Weights of a small transformer language model.
Size: 9 layers, MLP 1536 squared ReLU, vocabulary 2048, 7.21M parameters.
Training: 148M tokens, 9021 steps.
Each number is 128 + 24 x the weight over its row's rms, rounded and kept within 0 to 255. Layers, rows and columns count from 0. Numbers have three digits each. The size before them is the row's rms in percent of the matrix's.

# o: layer 4 attention output (transposed), 192x192, rms 0.133, rows 65-101, columns 0-95
# v: layer 4 attention value, 192x192, rms 0.17, rows 66-102, columns 0-95
# q: layer 4 attention query, 192x192, rms 0.148, rows 96-127, columns 0-95
# k: layer 4 attention key, 192x192, rms 0.139, rows 96-127, columns 0-95
o65 099:118168113123155129132128120110144141179137136103127178127153131138164103115164151074139108145103135157109152145120150098169129131177081157116123151105163149126139101145140120151086087136195117098128098159105149112120127122144120097153120134112135167154132116136121145124143121124133160156
v66 094:118105141166153118129130114125153127131129129126124132116133141064122179132091164097118118124143150135165124115068082138106178140118138099127128113155132122128123155091130116113150181129077109152155145132162136123100081155134117163156146134138154140111089083131155160096104143139141129125
o66 086:139112143111126159102102144132157174161113140150110160136139140176115153131125130104095125119153112147164139136122134142136100133128140127153057168117096167103152115142100155143128073115152137110152086086132123124143101147153126132096137112166154167164150156111149164095111184085123128127
v67 102:149104112099123160132106144137116088146122111126168125166136121150125193109130116155132128112109140122103109135157134133140168135143128157154157131141128118142098153082120084140161123138108129112159108141125129167096146125149144127118146161155154112132098136153094142105129104063084166164
o67 099:111141117101156115132144151146147128072140126105099105134137149079159122188168151101122164130132177115123134087112169074159103139121149106151166099099131067088138129141132167136110152120163091093137137109139175121141079137121134128132162097106100162081106113128141129149094155176160153111
v68 090:092137145139132139138131123135156133138120114132172116130173115122174146141144082166128129116165175099129167142119118130120125075136161103136108119136138115172119118152120112140148130102115122135119086120135128135130125187156124112126164140131137127113114124161151118121095118099112143109
o68 082:157111121131129100119124135166154132147151143124128143154150154102172150126123174085183123120139138087147125101117135122121143161139111155124155108106177116097101113113133134129135096111196127087089121080128176108134093139099129145161084160120159155130121133136084150107155112122150143167
v69 088:122102121112115120146082132122132133093138129139132162135125143140143100083134122092084133138163103081147108072132088131136121146144106094134172141120102122147114136129113166165117150129094154133153129175156148124124174117131104162112104178138107102112168130139127124143118138165145070115
o69 091:173150099153117132127152138120121106156103143115122122168144094127130103168115146165139092081133147169135116144124173096108112104120150134167105127107141104119141122122121075119113154135126120119183117071100124169128105125145151107101170075119149166138143112129141129136138151123095145118
v70 096:122131128120118101140120155154143114136123118151115088112139167213141139148093111099138106147137125106117167108106146127156098108102135146090149114151071091105153125181169139118130130103100099199158097135096108114089140138121102126166131139114136115124145073129159138120152096167125111162
o70 088:150138107148143149111152123112068102119105119121118115089138086119163105167152125113128115178141148128140135113156095117076108144121104128135148110163140141116145101113131153134151153148117098117157158163133137104161118168131118135147136127134159129099156175144146103128167119110112082116
v71 100:145129088146167147141126138139133139165113143144110146126094128065115112132119123109071102113113122168108128104147145099153116126117075141147119154152115129125156136185127096091140094161111130129121112137140159156142109123146154100165145109119151127169105123145118150129096099113090102131
o71 100:150132144103139137148116174086106109116110121092139105115116134151127133076172159120110103132118068119132114156130147184090136115161205100112117126179100150127109159081124171155101126136145170161134107140112128115099101138132127161159149137144088127149116130162106141121165141123135165074
v72 086:152142144122140104145126169131145144096109127082163115105142121118117139144164146110169141115136129138107150127134123177158120131119130136119160092117131122145119149102120138094141172134140081115138113109079138138160069120110122112113150090120128106124124136117087130167168139165103122144
o72 093:091127089140135137116122095116157096141099114163151071155120105160141128115156132169091158149123174148125121153107141115110100116084083111133134093129130101129131138170122135103112128120160127122161115163137111117123140133138114148149100135100134111113148104148145126135153106120164149129
v73 093:113083153098139114148111135128114155086092097137138170113137163137122114130130121111192121093146138134144158075103133122179079123131114137107149135110075113099115126137126160130121134146120138147152138084156106125116134133131155153151090141161138154159134153110133101130154137143141126113
o73 090:139170141129119116172137108138136120149134138146130090083080112130132128145184147100104162175100175083129150130140123129077152129090097110124137101130145131140109172119128110169102067147185080148123143084086122116143150110131144112113121167124134110113148105133102145113123116128076120098
v74 095:114100167111138128128148137112148123140112125138150151151133103174114097118165138103154129138100118127109153141151095143140094092127119142115168101130134132176084134091162139094075151127129152095129107109095122144103154124094106160129096106136117119129131181183121149100133136137135083131
o74 094:124167118138142132135129073137147132100170123151107109115092165124149113134134087127122134129118137105201111108158109106113137134134137102148104133107155149100109159151110123183116130116153124142131121156147134130146147129125117133130163115121116121116135132099166185129080110157117097119
v75 092:132124169116112127116146134133134136139157116099133156172150129096108168112151112106145099121110140128118148125123120174118163135107146185134091089173153165121091127129163118147157137123139176130128139156145153116135098112097142124108061148115130130111093124106125179091127136126136161179
o75 087:118081169138142118137150127168149105126170152158127145072108115125128113136144142117128159109127100113142194134092122105102152094108154092151087141081151089139152142157082137139130138103123144134131146134158101141125127114098126138095165136113165100115147130127135123163092173108151129110
v76 094:125137106126148106116140124144120082143130173144150121133133123116161146139138160140129111134137125129135119159179113127136140145135121133141105145130155169108130097120125089128105153114094164106072156086063117109142111102086161113182138130128140140156108137115122129101127116126130147103
o76 093:106159166103084143100130102123144143136136097111117109120121137094122137113044128177142164146101152140090152143098124120143114079126118138139131155109163133124150176137136161147129140112135114090157108145130130105098175116089115132108116101139126128112164136092137107106102118165160113171
v77 090:105123099164133159111094097115127141113147132136149098172143124096132126066161162104116154135145157171070110125103158136110115096105116146109095144104124164129127086133137130108146154129118155122138109098101102158116114123127138141160140113099143177130100141108158126147086123108123146102
o77 079:141093165092128133081112139157126122110124137138103118086112148122093169133120127111140139172112132135182118133181113119091108118193153159190119122135100086163115144119138133155134117139109123170103153159147158116103134138122093135124079122164078124145141103104116173110164144168097134146
v78 096:133091188082096131108111121140135160108141129121134142131138114133147094081124086140081155132095111137126104132104111164149169128104130141127134093100146137148130151185094083152128110145101114158161139173153140134147115109156089151085130144139132089127150147126157170104109096127130157136
o78 097:132168138167147103111117097123084091135111117154114153146064151168131119161119145093114118123176087143176149117151156090140138124136141100158169147104170110106166099122120125148174144100084163138147131121132127165115131140138126104132175155109111140105107123116134120173150145108121116092
v79 093:102136117102084128114171117131113144140122114085123125139093113135120110139115116140135095091098133143107157119169138145134142127109120138124159135131138177173117118119117135121134114096119106127118150139126105120231109161179146098097177150172133114141097153132108093129122135144143156164
o79 091:084147118138156082129154142131130124094108172133121142116119149128135107139177081147124112138121111137100130121110113155163108144122115115113118107127125102101149167169115120116144137154156165095114152163122142110085158106091127159160113134075129120112100135110172112108179110148129134103
v80 097:146124153110101154158094135114118113100154096128137088128151153138138133140124109161138149089127156137143131085054148109094156100152121112143144135101166167104134170135129128150110126166099079142137086154108129151121149153137152123146120164124146141103098176134110110190126115089116147132
o80 094:109168120146146107168128076124130122108101132061096152134127165130141139122125142084096107129148114123136132087177127132115120151136127154122145127163122104135154112080117114147138123129145120155132170107147158140145084115139152088132097135151106087138161092125119143076127077074098157134
v81 108:139138129108081155162107169119106190114097148123161139170156111138140109072114135093098154118123129099155172141160155127112107115154152129117134144125086152126168093151126155140136133109149134157136127104132143118099106100121074091135100083148153128189093122133091115117142140125124159138
o81 101:110140111115125120170111127119128111137169138144136136094137191129087136126100168138121111154120152161138132136113119131129115135124136127132125147140119156122126167158127109105108166156115174176098097103114101134108121112139081133118173140110157159097155117096142192132173123115147167131
v82 095:132077163184121158139136134133139108139120132167151096113218132061124141156131111125136170101123150110135089109088109111106154134141135089110107137128137125085175083141120114133105116137099120182135139143180095117093109147154137113138129109137136127182102128138112115114127098093172123092
o82 090:139143134064146145117100121132134136117117100132105131146118109118130136107103150090047086156129139154152120159164132142126149126131125128107141107165146164156156163128127110157144098099126143110135069152135159133132118148128103172108157111127124156137168115113144152100139109124133111164
v83 094:091132127099092108138128133117119156106095147120098154121105127138163102136162130136097144117177146144138122122117117118111157111143105074158128151084156169112127099141129130129162122149142139113140144120160078100137106175117162138144190121128158119172106156131117129151123148110182128140
o83 095:145105165150152119128098121109115100136134118173155134128132132117121113116136098116173089105170084102118127126173138152108146125125118147108090144137140126102100147114160118126134137116149143102077118123100162134151115076110120190070100143122137118155136081118129134075166124127091128106
v84 102:127154121124110148124132128141112105103138124158147165138153091126119107108119121107115110105125119125155170150106165141143118167099131115131151116089130113156147117138133158106158094143147105147129097150156079137130108158168137147190161084118122134109110128132080082147132121112124101135
o84 100:130098101129133155136134130113135165173091140122132126148133123175151126108151135115117111139113147143113085152124155132102097134107113139105161079143151159098127138134108130129092131133138154140112113094161179131133120135098113113061129143069133108122145121158098129128171127094172128102
v85 101:134120099158137137158111125124133110143117138129098100139134179082106137119111091147127125183122159136149152122138152155146110167126146079129109104144093096125123134128131118161078115161132138112105140102093151108158110144117091115139110123068138143131205098150118122165113126164110095111
o85 099:131133106083161134075109149143118119168120130112150136104121116177129122100147192140089133100107113104127098146152119149118170084153127178170147164144117148111162103094128135112125088131098118130164148102149138130131145116148156141096140120120123119129121155134055139146146092128095088155
v86 093:121126097150115137143121084138173136107160096146107141129132130124132116143158101124133135118131151094174113130079062086155145116122082106154122128128106081112080110137140138139142162158136128117148130133103116175098183108118098102205128171149090135086150169132121126123135176106108141145
o86 087:150147127128097122148115113116082164103129125133136095134126163158147127143131125123131139134145124152159140144165161151077134136109137120105142119097150120152135100051114132157092080111089147079108143075168104121136137106093132141136110130135149161096132119108148149136124129168141099128
v87 089:112137084136149144145116119150099122164110120087107121156126119111145124130086140134141118136107096124108152156114105133081132126120108123102124105148118095130105161184116106151153128115103135107107150115138122121123141107171138159162147124108111179136130156087125156129112092171109159109
o87 086:138146174111077128103110081141121116144151122133101124127094141187143136100145100114144143141147139078126142144145096116130128136140173161157156108083116146142134078118097171140146101183142152132123124152112158134106131157121101130094125154176110146095153150138106121138141154105115100136
v88 086:103136150134111138146119113178139130119157112075051161120098144144168126130170133169136124129137150136165158122157125136129150147125115126129117152121117111122112113154121161161124095158181121113094135090144151082113144106142089092163147127119148159087112175158125134113140134148165124098
o88 085:086107109100119105122167102120108109112137145187147101127173151101111161103135116135129114134165152114138096140155125127123191129101138118149090159146147087137103152118127131122122118105063155117157159109143095147143157139091167095116124098119143121103133135142098102163159136106117115151
v89 092:110140172099120134117140104129157149138148149131086185078126135150164073154165100115081142143142140128126090136123128131178169150139142155132148117145120109136118095141153117106126076087098132133092118132094085131106163162176161126128135120149080113098113129113104138072141080151145124132
o89 093:127145105152168096127123137147143111121109100115146149155126129116147133097112094179138071171142112108098161127156155143091142093144145099123109137129128147126134125131141122130128166102138158098158144117134152105122119133099139150107161158140122142120142139129196104117147126153169092143
v90 093:156145133139120119137136158103097125112146165125120134147145122099146125133142133112134131108136103136127157149130142128086119154118130114084120154121133110080122131120090148126133177152128150136075138107094143109142102105125117095148115156152124175114144140122146144140109126145104143102
o90 088:111112170109101148120155073119138118109110103120135123160108116158133151105097139135130147114085142140094149160121089119162142151118130158116144134114120122156148118150118158116123129146083118125105083156170119143132143104122132126110123129141101064148157129109082155141142112102095160127
v91 089:152144117132101124158087173134157125145111147072146102143154104134131133108074084120096136135156137104107146174132129175148123097129173177126154122108133134144124113120149121144102107130158082129125110125109123106150111116195165109107132138139176083113107102165140140135133132157119153130
o91 085:038132101133180125105132136124120085125138132102122118126142140141157115144158155113170124135125100132092112116143139097162119154121089121125110111168151089138149121180103137120140159143091143117121092124123132126140114112085107130160115142096148130142142117081141140101177117115110134121
v92 088:097135167081105109150096111160107157126125149120134103160093149098104123113158130127085147127130137130104064067191126108148153081169123134155129141130122099158121107132149095158135089139138105145159115095103155198154120123117154134090123109117156091121115118115134119130144105124103140126
o92 084:144144127150133144114116146122130083118114119106152127096127121092115139177104136152163129147171114146150143131097166137126113161115175078152089135183097123137178143118132134111124163124129158113175138136100127112109088127166114120150162120121110142116116128146125118161122110106148169115
v93 090:092109102152133103151212159122161122107148111163140083131087146127162120130147114149126145122135156104131116113135119094140120102132147112160135121118130179123073106133130115140115084103138111158124149103114109146152143137134154113144126117140160130182111128205110135142157150134105137126
o93 090:101180111095131123076110089113168130131172097149137135155126121127097145123101150116088131119133143154105134106103123113139101137129145141114105123183133132137198175124174090131146172126152132102154160118079165129082130151137104124148138129125157131123124159094127129097162120102109115150
v94 092:098165154114104115125130133109161130128128146123133183126113138185120120154132094104168157121081115116115115079107140131127143118124139118107129140169113150151117157157168095135156105106123107140154126131149130144129103159135125138130117145152130131168159143140139112108127078123136163145
o94 088:143159138135164090164153107179138161153134170121039126121164121104125116150135111117116085154143112123137155104119127125127110168118156110129102097117143126134106140112155084134143132159156127141106142149102126143147121129151130121132158173162133135131118145144154119090144184130124129135
v95 098:117089126147139149112174102140125113161140169119115130136158128147145094175124129098104116107124099127135110083077134091125128096145101119088144120132112130152100113117148144139139120140129114124137147116144097140110142200153096123191136096116099135163112115123113154136123146117122178165
o95 094:148132099080130141151107134074165200094153109155095125139127146127135129108126123129085096133127153122091142111179127140103100151108162116096075078126120133152117134119092134124121092138157136156114095112117143146105126158131153122113111144153163122135131153137120145158176125152084088146
q96 086:102128088101100102111116106116089158082114168118154167107102191141154150101168134170111136135119163151117137123123084141143170144139115139128116130133151128127125130090180092104138105125124113120172071110139092138120093102129072117146117127138130089135148141158125163122175119153088118116
k96 083:128155089147082148122155137136140111126069162145090118149151124103162140105142160143123114136124136134129107119127124155108097152121116153114117099106151091135102174136113089154124123135087130092097121143129116138118138114088174115138087132110144091125112149153150164153156121139096119126
q97 089:152081122141113136168110122097123129092081148123133128132130087122113116148160081133109147103122113137132136128113131151137093107099121088104092084117136128116124095119089123106140142068150131139128143098120182133083123119157102145162121113117133151148115117166164167095114146136089148107
k97 083:136119126159142122134108080145101142156118132146113116117132122145149111102145134098148122087134105199112076132162154090100175131083162156115116129146136104127097136096107134084138102181127100104138108130104148139161152150159100116115125096132120150141098134128146110133134147121136155137
q98 089:076128123129120125095132141137142103122116131074157125093158165119170153148137166192155136108140122096099130115140123076122127121153107123134157135118088120146141126157168121159164107118153116153138135068083162104156068101147083112102162139103118126116088138121146144125122106153122138135
k98 092:101133125105096140154124167145097139103138151151151141115141135122105158135110140099148157106161132108148130136178111107148125127111096131100137161065102097123082124191184160143139108119109140142119128145147150135130097136147109108128148149127129133143131106141155172111128136115140139117
q99 092:144142131143109125127159143147168137143127117117165142125152131134117156124129138141164130094157167133118120074186179101124087106066096114136098157129136184142111107112129115122113091140136078137117100110131085154161154110123161151139112156113142128075119095136102159163108109093152108132
k99 086:129136083135135086105155118158157158138124128119124133132082137092125092153130095131098144140090138097054137128145142110160156163073128141160119116106121125147144140143126094174141114140101148152172109130094118144130124182109156146127171127107107122091130090119139127184092100131113081155
q100 083:152132102124099111145139120154190100128138127130182131099096163122124147149084127116150134110130143096131143110080181104112112109122113122122137145131100098112149143090116135065130125157114091117148184093204110104142150124144128156138171111133150147131113118128112112128134101120087097152
k100 079:133119082129162143142142131130138165124114089118169122132174129142111116139138128113129138118122123146148130139138147122120122121082149144137113186191107120108147140168127147130138162089115165136138079094121099172141139110117116100123160099137137081105156143155120125144078102098163139088
q101 088:127114112086084175148103165150128068116129145121106165139108116117133177109135089138103136122147104132099113094192094118094180129170136107160108131104112136158111072114154133148188128128140150134171130109107138109071161166102136147116093140160131145101132145093106150130110178106079107150
k101 091:149178107133074153154135139166090150161130117128102136114152104085108148129100143128122128094137125112091142105146171113134087112120145108133110129103137138070113130124072118114119125149112133120180109129135126142158141143131169139138126150171128123149143101114084158118143165133129076133
q102 088:168102100120128119117184114119135115125090120130149118161143147098116121101177121107152123117146140125172115082144146121146106139148183091123132134133153111136097145093082123077088148121146166087123091127118161135122106148156157153120161123127117154103152165152138119095142144152105121093
k102 088:125134082115102108150163136112121133131113136131169142150130109100163134093170180112132072141104122120161095102104134108106142138104153113138156136103142132069118163121142117127144143146149122167136112138131138148076146135149137107108140160143080135124104108160141163126108148129105125115
q103 087:129123100092111172122150092121168129127135133130128156139107145134134132117109105100105098153106146121123122147055124125172152108152120079093121127073151120155146130082114142158115130172097124073130145162175156151153144112151122135125125093098134122141115139121136148148133128132157138107
k103 085:161113101097145075109156072169137148110091109135161146173151157110166131104116117135121128157157116131068107125105093123157149110105143113097147134104141128135134143135131172132145155076118120089072156106167182152120120147155087138100135096151150111071113111129138126135081142088144162128
q104 084:131099189131149136203122122120095122132154107097130146104111169123143164126108133144111124112105158114138108112182168122141081121142114125120111141136114168133148125182134083132079147155117135121125108138110147178108127119162126084108121134161141123136119122107156115124126123129117113123
k104 085:148109163147086141159120114136105104128155147155151124126104152133136129150109093099125114090156067116161149134114120163116149138140180120130148107144157136168153113169119145158139119124113151115115145146144127187149124081110108135096113114175103182123085097153128159138131154093139094144
q105 087:146186142151155114126144101132126097124144104136166119088156123120105146150138144137102137138158141128150129108127154155114187124149111127123099141141121175149205120127180090149110092084130096129112105118094152119093155111166137100102111140126133159142115135134115129091135154139097136138
k105 086:129102132132131129152102127116114152131156169126147146130109088127123139131125138132097089131149106139145129138138166158144106146084132179092103146189127098116095088131158085170124134114128108071110130095135104135086146116139127167104163152111145139105150114114127158166125164079106091151
q106 089:084165111151151137086105111157127097156120155089135136156113130121108098107100126115123106183158135135134127115107151157130099148109164108139142163105134049146120143107129119130131104162167135088142101111145118120117105141178106131133116151129106087115153127127154077143117103137115136135
k106 089:127151117114131178133108117126119133131103122082125147104167143142132115139122143147135127155142105107102136107105124170146112131115141105097129097133071162134101091145122150162104135153137140148120156095157085146111099132155081147105104132139141076128126124108134156114130121133112143098
q107 084:152127083090124121112164140103098142149146118093097154097104096140132119159141135116134122081136114147120107129119129153126171141095110140150103134160149112168150134118111111137099140150135152132069125135131120117119122056149133103073146119157144162155118145130145119061122107146153135126
k107 082:143139143089171132107165138100146182139134132116114128128105143152164093084126165123170154113156130124139179086111058177130137108138122139156124105162153128110112105115165088104116094159134096117118114168140102166115130137118135124097096119154158135179133094110161091128099119115133158135
q108 085:118138087139128129098183099181147127153180112129139113139116096182141128119159127121124134178099141066099138116116130104144109145117122071104117130140117136119119119146102147140150137160141109109136137128144118081157135150113130151106112172106101126134143143124158073146165100155098107136
k108 085:101118130123091162134147096112137139133136109121137093130131165147143100074131096054112132143108143133128123084168151135155130143119102130103130112104104148117149144147139183166114106110112122137127140110098126141123176093144110132124144162142123121144143167153125123132094118179103125119
q109 089:113110145131132126139122139112137115117113129137123160136122106124096124172101136134157101133104153139174111153099120154059123102125155113139109139092140107109149158142124116126154154149151107070157165098152148098098140140140168087102103176082120096126125144132104113169129147116162154142
k109 091:099134149164103131122135093102141117149122091114134096142114143130113152103098145157138130163134155099152106119052162094149075111164131160134186121139117146152108092131123128140125181078118089150113130092136099133132137172124126087119109146126108124127129167128137154157072126101200139142
q110 092:117112088172127168156149151161164157120085153133157110129088121086151126167130102143101127147075168091092088097133117146127137161129121121099145162099112140127127132112080177139117143101156104117160133140156163127102120120116134127084133147118091124126115137071118125090136135174127091132
k110 087:088111104088142130150146152162161140094135088067129125113136146155118107107147142114130106139101110108115102098130145121163109141124088156122133105096112098143141140157132126102160178165169130115109129175163134129139139153094132165101143108128130111139107081118146164130124090140108107138
q111 091:154148167104129111156180127166141150132093147140128112098133131097109167173128140125141109136123095087123123156099088101125093120120154084140136133151179156139146115126125128152114164135164080145104111138149131164149089123092151121125108106118110154142125150143129156135140102149124097116
k111 089:158178152198138127131097122144111128129146108109146143111101120112172162142145118100122102141127075087148108112128093108164131149128117123107160151138135158125150087114162170147126118145131132095128139075135137120180089107170113097126143132130126109122109140117122116197064147141161106107
q112 085:122119155113131098137135117153166173149123117146142109134122153130115111128133106112135091144124099086157120131155095120110162119095156119109144148120106130103155100137107124141161095132113128121127112110099140152133109168150103130176094111070132137160103111129159125156155128113095100154
k112 086:137121113088096078149084105137140178110083132177130131170166116114134122121130127109119092125171172126139179113122179150156104110115145087137134099117137130123150110073108155145155111091106128128141129163121088135132086158125098111133136128107142133113087160127140105157138146130160073175
q113 089:147135128086127132105075107122126127117138161106104126124132106116160115124149194099132122126139139148143127149138149128125091147125116042100146126156110143112141129112136137173139118147154117100109107105106177149102121131136134132167132119096170113149094087128111128127132152115164138140
k113 089:128121136093155123096137143141146146166139124117090105115132143120176127131147119116122184166098149162104178175157161110097121123141132121099126109133163137138142137135126136169114114133150098127108099172107142130071118166123162148111143133136157104123136110087116141171150125097169132141
q114 092:119142141143152155142141168156110162113162134133135077115143122128108149156139121144142079125123098109135073135094122143100085147121104117127106116104111109148134150131127137147117134133143100152151139145133153135182143169137124146105129102101156069127105115146143108149126118150107128140
k114 088:108110118143143094165092157094120166065156154134180108165136130105132134117114078122142137108117119138101109136124095128123089152100107084107130109142095113160115142112144135120111117118126131130117162106112114120145139111105150179101124122109138141121096136159080113177161124115161096105
q115 092:120107128098131109105124133088167117127096098130147144110123117106144115099073182146113102113119128155129131107178139142127123140144138139140114101125136137079097128101165149151125146139098105159124139120138115122146137122118121132121146137136119151140155132107156142109103140185100088132
k115 090:130149114088146129091130152158120144098099132140135133122131110125165128104119144108134104122098099101168143123115142071110127127135101176095081142111154123165093106097161101151144097129155133110191136140131156106105116174116134151166106145102141134148144170110159150119165147155133146170
q116 087:100120112118136118100120191114151158166148129125180128178121081116129130161108136154141173117105111145103139116088129147128103156135123088133136145139107133129090101148135126127099110127118108121107135119111157126130133142192106117103171101135129170119109119093100138146152103113137109170
k116 087:172141162068145150149168154133114106116166158104117110166109112117102133139077157173116123116135147134120112176155139130150123131125122129135134111075126040130178122122120108113102103117124109128154186147095139134110099147109108109133107158121182113127117136146117123131107128115165134112
q117 088:148116084122139138163113169116152111147121122132113117138138136127154110106182137125106119117113119117135098091142125164088137118134152137124126167148089138132079124098135121119150163124131120125142096174150097167135125125160134154121161105077158112161090124131159143106126110114110121145
k117 086:163127134150155126114092150152115161145114135144111211092170149104147132115180097121165142122119117119099104114132146167118123131160088125106131142147168166114118102140100106117134126122157096169128150090122090128079111111144125128138177130067104155118090142146141098143133122091125121102
q118 089:131136138116130166067109119129134137073152133157165089119161133156151151134112055142138142106095152093128121139121125117112078133132147139156112182129151142112159108128116098152104131093131096143109125119118131123156100153115113144117102124094143103172094165093110099131104138093123076127
k118 089:118117122093124145134065143088100152116170151122160109148134129108138102139087107110113128106137149141120087138123101122166108142113134172127168214122162138103149135147111154135110126112122123085126151118122134105128114139126084123105126174112097183109135109099148141100121102130135110158
q119 082:134127184144140150113176120158145144096123129084148149115167129139115138139121112130107103144154124139152107094147111169146124070130113151148110142138136112135091173097136107154109170145099090133152132119101120126128161140128133090102120124056143121121137112123126169149149092102073119163
k119 082:110120121137126130110086129089066153119070153113094111118187164128130130188148173133170159100075115142095122114152069132129122156135137124142156130124157087160115120113143154136133121145098134088158123135136096114159162126119136108142191097145122154111125143091119130153121149163131125160
q120 083:176136136156164134101120102144147125132128101114138151127136147092083138141127101143095154107126172147110154099127145093120078120081137136148126157119139130123141178128137144164113092118139103152082094108141120123131129122133093153157102060147140139100124105120131147107124076137144167164
k120 084:124090140110095114120158114144164156116135128158137157108106116117118095127107088103131121057133111112110149144090136120098163102172154155122147113117104146141134121176132133149095141171122153105100127110143147101104134100068148108132136150128113092074113088107100129123103162093158106129
q121 082:130160153142173109136145101151138151182152161113121095113083127132146157158129179109157151157102116148144156089121098132144051140163123122126113127147095142129112159097160137098140107109109143143152111096127190151153133121110125104098106111133146101117126111109152204113147151187133116145
k121 085:145148139111141148137102099188130161167157097085126090066117112145153125117098106132135118152110139147108132111172099121139110144145125093117086120114102165143171124124156126136113148175149117121144148127123152120135110129128146129112094127182089141123106190125131139116098131104120120137
q122 094:125122119138185170151113147114164167092126121144141113183119105124145142156120113141108098110138104122156131115125121128115136145110115128101090097132140074142126143143143123084118178152141120116077139039145141093145125113098158153143116123131136109159147110155176139154126112133169096072
k122 085:108146146151178124168118123091102139132114094146108096106128129110153126128132094148101113126152149117122123122108146097147139168149137109108113106154140137131096114141122112110103150124119159139107171145164140106157102104116096124094109146127097145129117140124100126173124107094195125126
q123 088:159114143128158102121116128103063122142115124145175116108124142188103112189133099093128142134110142176158131135129179115129126099113149131166145116151133136143105107154195142118107142137100141153095111102138149109170102154138121128108136173153157112100124098113109131139125107180121153105
k123 085:100160178135142104118099119120120125126152123149123126129135043163082082140134127145149105116130175106133158138118121125136162149122113135153112121147128117133139126172143117145136142112118119097154114075092128135150076113120148132142128134145150165107136090162142147124175140100178141139
q124 089:103130149131118143118155112116101096113140123092123113078071136102094115145087146142176165127154144104125113107156142121096152100137140133157126140128126135113134106137124140134160138117113121148123031129135135157149198136136156080110159134138101098157142142141125096110124103118133143179
k124 088:098089122111145135095133143113158093142150115128148137093106111087107117111132116143129183121130087106159115149095117132111134110122125148141108138153140140111134104130137144154145145100118088157197107151113115116118127116129147144100159149181092104186146149112123173140122165130139096136
q125 090:144119131091149148112103111128135137131131139126136153105138127139107106098154115159213122146135096110112086152125141127109116125116122133135135143137047125150105118141111114114117149086107132123176130154090109115122156102148110086174159152127103100117100125110203112092140078146146168167
k125 087:097102088130112153120163110117133137145148150118133119110133171114112141142159126130157124153132099137114111180088162166152125110121112105133127157102099154135146148189148102125168125090109119130164115152135101166098122087140082107112149162065115155139116111110154104156116124134090124096
q126 090:099122146128126114190142117134129125124138171142083104106122157123115112146140135112087140151150127141118151107121118137108130132138081099142115119157120100151122132108112089165091116139172137104157146142140116129198077137111091106131119157145127130136080125089073157141124152113180143148
k126 088:123138105149166166159172118125107171158148134138103119137139133101116105143093118099141124108120080153117152104114113164150097105111151122091076083167128065176148175128141108176157123113172099155128107079151141112144129095174174095142132142133151129138111155126154089130116106166121149146
q127 083:149170115114146128178176143122144103166128144105174161152130133150086150151110151196101119125102080129124129118094145158141119140116124147105139099112118128085100131122102084141134099115168115130138109114096131172138130152127178090108151113103142139188142147090140167139121096142135118113
k127 083:150167119164087138124132160131141097115127161090139155129130140126123099126181133110090145122141094155100133094114129103112142127092141124128137115145108163166114091124136121116190162092152153081147172115117109120145080155104147087087151155116158145141097197114137096188120159132121125118
v96 090:163130118123151075112136143129134089117138132121142111164101170103113114136102153114125163141112111119113124119122143126141153109091141103110146158117121157099120141116111125133122141116076128136105099102119095082105108166116157104087142149132079179129097137054116110126169165162142119131
o96 084:150112111136120114087136136100147142128122151119091174116141103182144110115110104152144133091116104147153138102136126118115081149110130118131119127072163126123119171167093139160162125178165105120145157090138138170146148169140141086103114082132114122070149103117124145137103095085100105126
v97 099:139147127137167095080112117148141133151168123093139118131136147089107111130141088127117147120130112128137139098134157162157086138110118146116083069152120106143157098160107140146098158124109135099144128157144152151101107142160136175135114130140087125143177143113087123152072146093110188098
o97 092:112145133145108117115115146093091133169157107140088117092122151105083110134101147148117101115107111126111089167154099111083113114108144119136159133137132155104044115141141151137175135118152154114130141125078127096153143115164117133148128089150169127181127143120124158165163163129141089117
v98 101:127095142085114068158139101147137117130150112133154132156137084080120156135113095097093133133167137116130135122080115155134161146102160090099112138093117133154117136112152114125070109142111141105133140133108154125154131149121145147096127112139138174116143145190145170114094151131172125131
o98 099:103120114072108145112107127146121145152069134116141145096120119128117104135119122083114173160126123118118108113101114167120089125116113159163163135127110135147146106179128132121155172087149144145104086129105087160112117117157087107135108137094125123136107175102179140151100094149108140141
v99 099:120126148129150173133164115182115160099146135108135140161126166153160113129117124129095109142165144146135117125130152152121120083129139151137135118164153121126083160076106110145166057120124146125111141145138120072106124180104130156095124095133147091122147132152142166125096120149150103104
o99 095:105078134118114133121142128111120162149159107094165129119101095114090143112146139156166106118143144081105147122147109114171115126121110146098072127117085120153134142185135119121118170112146103158104141128106084183134119116133124102110148175165137103104153069132085158111162156110166140160
v100 091:055138098115119133135087174129125112078091139109118143150127171149166144133120126140120144111127132171134126109138128094121098097119139122132096110111110145109144114138168127125126141142145124117103160151092131137127137082063108122117134148146084093151153132112093169153167163166142148081
o100 086:151141117072202124107122145109136119147168159139134149161114106140103103114132081155132099114177123116116113118155109124152174137117138142120147149163147133113156149136111171068128099111088098137136100160123096162104158129122133124094149124091142103131104136132082114109122146096134132160
v101 098:152184178131121116138114123160121127105141137124159100159103122138123117115108139113136134146128133168073118132107166109104123136148167112144104130110104125133123146152163117102109119165113155133120158152131139155094096135096123120138109139147143079132103106093090095158141111122154118121
o101 095:173078094119135160153155120094161153138121162125107144089176139112173108118117144075150113122125139120136109131144080159122127141110101124126124133145123174117099120095127121127127126104125138113124107125134128149095170155146097118102124079130117134108104165142113101113099150148133118122
v102 102:133136081098113115120105134108088115111143133096174126134136128155127189119158108124061138122143125181138125139119160115122152143136117152155122165138123136113114163135114150167140131127106123173099148149138107114098115128124199125126113150122112140141132110115135134136088153114109094179